{
  "d_model": 192,
  "d_mlp": 256,
  "norm_eps": 1e-06,
  "rope_base": 48000.0,
  "parallel_block": false,
  "init": "uniform",
  "init_std_up": 0.0361,
  "weight_decay": 0.066,
  "schedule": "wsd",
  "batch_tokens": 16384,
  "train_tokens": 159000000,
  "dataset": "wikipedia_en"
}
Each number is 128 + 24 x the weight over its row's rms, rounded and kept within 0 to 255. Layers, rows and columns count from 0. The size above them is the row's rms in percent of the matrix's.

# layer 5 MLP gate, 256x192, rms 0.0902, rows 249-255, columns 0-95
size [103 106  96  92 111  97  97]
[[155 163 124 135  98 155  94  61  86 111 145 151 103 109  86 150 128 166  91 147  84 158 142 116 106 140 122 112 141 111 149  92 161 134 118 114  96 149 150 155 112 154  96 141 130 105 144 129  86 131 121 143 152 137 142 121 105 133 155 124 103 159 119 127 123 143 132 110 113 148  99 143 100 147 138  86 109  88 163 119 141 126 103 117 127 164 184 104 146 119 142 124  92 132 143 121]
 [162 141 128 130 100 111 147 150  95 145 154 158 104  96 125 144 107 154  82 149  97 106 141 163  94 128 126  68  82 143 120 171 119 121 107 118 126 166 157 125 122 155 138 132 129 142  78 132 113 119 114 130 143 128 138 121 144 123 128 130  95 131  94 141 109 154 124 157 153 185 134 111 106 171 128 131 104 160 168 164 135 116  45 131 140 162  97 146 137 139 140 131 133 107 128 135]
 [100 128 125 107 115 125 103  85 165 154  69  89 168 134 176 146 137 100 109 155 121 121  79 114 115 134 104 106 117 143 150 125 109 130 110 120 127 126 124 105 113  91 128 115 125 159 146 110  92 120 109 104 153  77 129 140 139 122 149 116 117 125 118 149  80  98 125 159 154 108 122 108  68 135 125 134 130 137 173 166 140 155  93  91 138 141 185 103 139 105 171 145 119 146 151 125]
 [108 123 138 110  90 149 114 128 120 135  80 126 169 117 151 165 159 178 148 101 104 118 107 105 129 135 141 112 123 115 146  88 103 144 192 163  94 159 118 101 134 108 141 136 122 112 119 130 113 101 130  91 150 124 101 168 104 119 177 134 110 160 171 170 109  70 133 144 108 129 125 148 132 103 133 127 144 161 143 125 127 127 139 148 160 146 150 161 132 128 145 136 125 147 144 131]
 [118  85 119  97 112 118 105  70 158 114  92 146 157 124 122 144 143 133 125 122  95 130 135 139  97 111 108  94 143 102 113 104 154 156 167 126  54 141 152 164 110 140 163 130 155 136 154 126  82  90 150  84 155 145 143  91  97  90 140 132 125 115 121 113 121 115 117 107  91 149 138 124 107 123 140 142  82 147 124 148 137  87 126 127 122 142 179 114 129 115 105 138 122 161 113 107]
 [124 152 150 104 144 119  87 128 132  97 137 107  96 104 158  98 153 149  89 141 165 122 121 105 118 160 127 104 139 115 100 151 121 113 127 135 179 107 175 137 107 111 129 139 106 167 119 160 130 133 149 146 123 132  87  97 116 108  97 142 176 146 142 136 116 108 111 123 115 151 161 128 113 106 147  93  80 106 120 111 113 131 103 107 101 135 134  63 111 110 141 131 156 148 141 110]
 [161 155  74 105  82 120  98 156 153 157  80 131 104 153 113 172 151 140 106  79 130 105 119 144  90  94 132 120 168 114 111 114 115 145 127  91 163 115 147 131 111 141 142 138 105  83 127 145 137 136 142 131 136 189 132 119 121 108 122 131 136 139 126 107 152 133 146 141 123 136 152 140 152 173 141  94 146  97 137 128 147 131 135 151 126 150 143 122 133 103 111  75 139  74  92 142]]
# layer 5 MLP up, 256x192, rms 0.102, rows 249-255, columns 0-95
size [109 108  91  93 100  97 102]
[[ 97 120 138 138 157 130 172 114 129  66 171  76 152 176  93  72  94 145 142 126 127 132 117 121 129 144 114 170 129 117 119 174 115 175 108 120 114 113 107 128 135  90 146 117 148 117 155 143 103 141 148 129 102  81 104 143 164 106 143 121 148 138 151 119 116 168 113 113 125 128 146 129 118 124 167 110 106 110  91  72 126 105 110 134 122 105 112 126 159 148 118 143 129 124 125 117]
 [153 158 128 143  52 128 141 120 112 167 167 150 127 146 125 147 120 145  95 140 134 122 136 165 103 129 144  85 123 145 114 173 128  99  95  78 139 135 168 111 119 159 128 125 134 147  95 131 101 138  99 175 119 158 139 122 134 130 109 135 110 103 101 145  93 119 105 147 148 155 139 110 140 169 124 108 113 146 163 144 185 117  34 133  89 127 140 105 145 121 112 148 150 151 146 137]
 [115 145 155  96 154 110 135 170 108 113 135 122 121 155 104 126 141 126 134 150  99 129 138 129 127 136 115  79 149 118  73 149 145 125  87 154 134  89 109 114 168 147 139  81 136 110 146 116 106 195 103 102  67 141  95 125 153 160 116 112 140 156 180 133 132 121 116 122 116 136 119 135 122 111 121 155 120 156 138 167  93 113 143 142  92 135  83 126 144 149 118 127 175 102 142 116]
 [ 90 138 138 124  74  95 128 155 166 121 108  99 128 143 115 131 139 125 149 127 108 153  99  17 115 107 150 155  88 140 150 104 117 155 145 154  91 116 125 114 140 113 124 132 147 133 103 142 149 103 151 112 135 117 136 147 114 102 163 180 130 117 168 137 108 110  83 158 102 104 132 148 127 138 127  87 114 137 143 167  95 130 156 135 118 137 142 163 125 122 148 127 117 144 128 139]
 [117 133 107 157 119 133  91 164 154 159  86 147  95 124 137 159 144 140 101 132 153 109 120 154 131 103 117 137 109 153 124 177 138 128 114 126 139 102 175 152 136 127 101 139 148 115 117 170 173 145 162 161 118 137 120 146 137 147 102 150 109 150 133 134 121 111  98 146 114 153 107 139 128 126 132 131 163 132 158 123  89 101 140 153 108 151 146 106 146  88 153  79 104 120 108 132]
 [ 94  92 139 132 172  96 132 157 172 131 139 110 164  80 153 120 103 133  77 119 110 146 154 136  97 118  86 133 144 136 113 126 140 124 122  68 153 140 172 155 136 126 176 160 128 144 100 137 143 106 140 153  79 165 119 136 115  87 148 144 170 140 142 137 144 137 120 159 117 156 146 128 157 135 108 106 139  91 105 121 107 119 131 107 128 129 108 132 163 122 155 119 154 184 104 129]
 [129 142 113 141 116 118 123 128 124 172  52 106 170 148 162 135 129 170 124 139 109 124 130 119  93 139  95  88 117 102 169  87 129 117 136 136  80 120 134 133  84 122 151 167 151 150 118 139 102 152 146  86 119 125 124 168 138  98 153  77 149 101 168 143 164 124 137 105 128 116 118 134 116 116 111 101  97  70 181 115 110 118 115 153 138 142 158 131 110 126 107  83 140 119  81 138]]
# layer 5 MLP down (transposed), 256x192, rms 0.0947, rows 249-255, columns 0-95
size [105 107  94  97 105 100 103]
[[171 107 163 147 130 144 141 139 118 116 131 117 124 132 158 107 107 117 152 164 168 174  97 132 105 169 179 145 105  98 112 108 109 127 112 164 116 134 100  94 147 104 173 125 119 131 120 114 124 115 143 121 169  74  89 193  99 110 123 108 161 112 113 133 118 135  92 171 156 101 179 154 146 133 136 104 145 155 146 155 136 161 143 138 116 117  93 121 124 132 130 131 144 123  88 155]
 [102 116 135 129 110 122 113 147 147 158 107 123  90 166 155  99 190 114  80 102 103 127 126 146 159 110 143 119 123 176 162 138 142 106 115  96 125 122 144  64  96 143  87  99 127 130 154  55  97 186 155 143  79 135 140 140 161 108 107 166 140 183 120 109 105 133 138 137 119 153 100 141 161 120 114 109 124 138  94 113 130 106 144 115 138 149 120 116 112 135 130 145 164 145 119 135]
 [137 129 163 134 154 151 115 117 128 153 112 121 134 119 151 144 112 117 177 120 151 105 135  86 102 122 121 146 131 149 111  81 100  75 151 130 120 143 133 103 110  98 122 117 128 143 145 167 119 136 128 121 173 147 122 138 149 144 137 149 158 153  99 143  92  88 102 164 118 125 152 161 117 147 122 125 156 151 153 123 138 142 130 109 121  89 135 119 106  95 166  99 134 139 145 194]
 [128 159 135  74 126  92 125 151 113 128  97 153  97 113 150 189  89  93 141  95  95 149  98 140 109 106  84 112 145 119 111 164 160 121  94 141 105 130 137 119 107 139 117 133 126 117  53 100 124 105 107 150 137 169 167 105 103 155 160 142  85  96 137 112 106 157 103  97  99 180 107 128 111 128 141 104 118 123 102 109 156 122 160 135  92 149 150 139 145 111 113 181 118 140 120  33]
 [115  84 170 116 150 113 159 134 149 153 179 105 121 134 132 113 161 155 136 147 135 117 151 101 142 120 129 147 125 144 122 135 133 149 110 118 123 155 141 129 169 150 126 123 149 110 136 110 127 111 114 149 128 168 133 169 124 186 116 163 153 147 160 133 112 119 156 144 141  55 116 111 121 155 124 157 116 123 131 109 134 137 105 174 139 121 120 114 169 107 116 122  87 157 138  71]
 [ 94 164 144 119  94 110  78 126 114  98 140 169 143 144 107 145 162 170 130 129  60 142 116 159 136 119 135 180 136 108 131 125 142 120 161 113 121 170 137 117 106 160 106 109 110 115 120 128 144 127 140 173 153 114 139 118 123 108 156 125 109 125 166  92 147 139 132 116 154 116  95 116 170 164 164 141 112 115 113 118 139 164 102 146 146 121 127 151 115 149 110 147 156 148  98  75]
 [143 107 170  64 119  85 159 156 148 118 117 165  95 126 121 128 107 143  95 143 120 126 134 130  72  71 132 157 140 122 140 134  92 141 101 122 131 131  87 110 174 130 143 139  72 107 134 110 132 140 138 195 114 173 127 150 125 137 147 131 126 127 127  80 113 167 156 138 107 121 122 105 135 160 147 142 121 122 133 172 152 156  91 103 148 147 143 145 115 127 108 177 134 113  86 113]]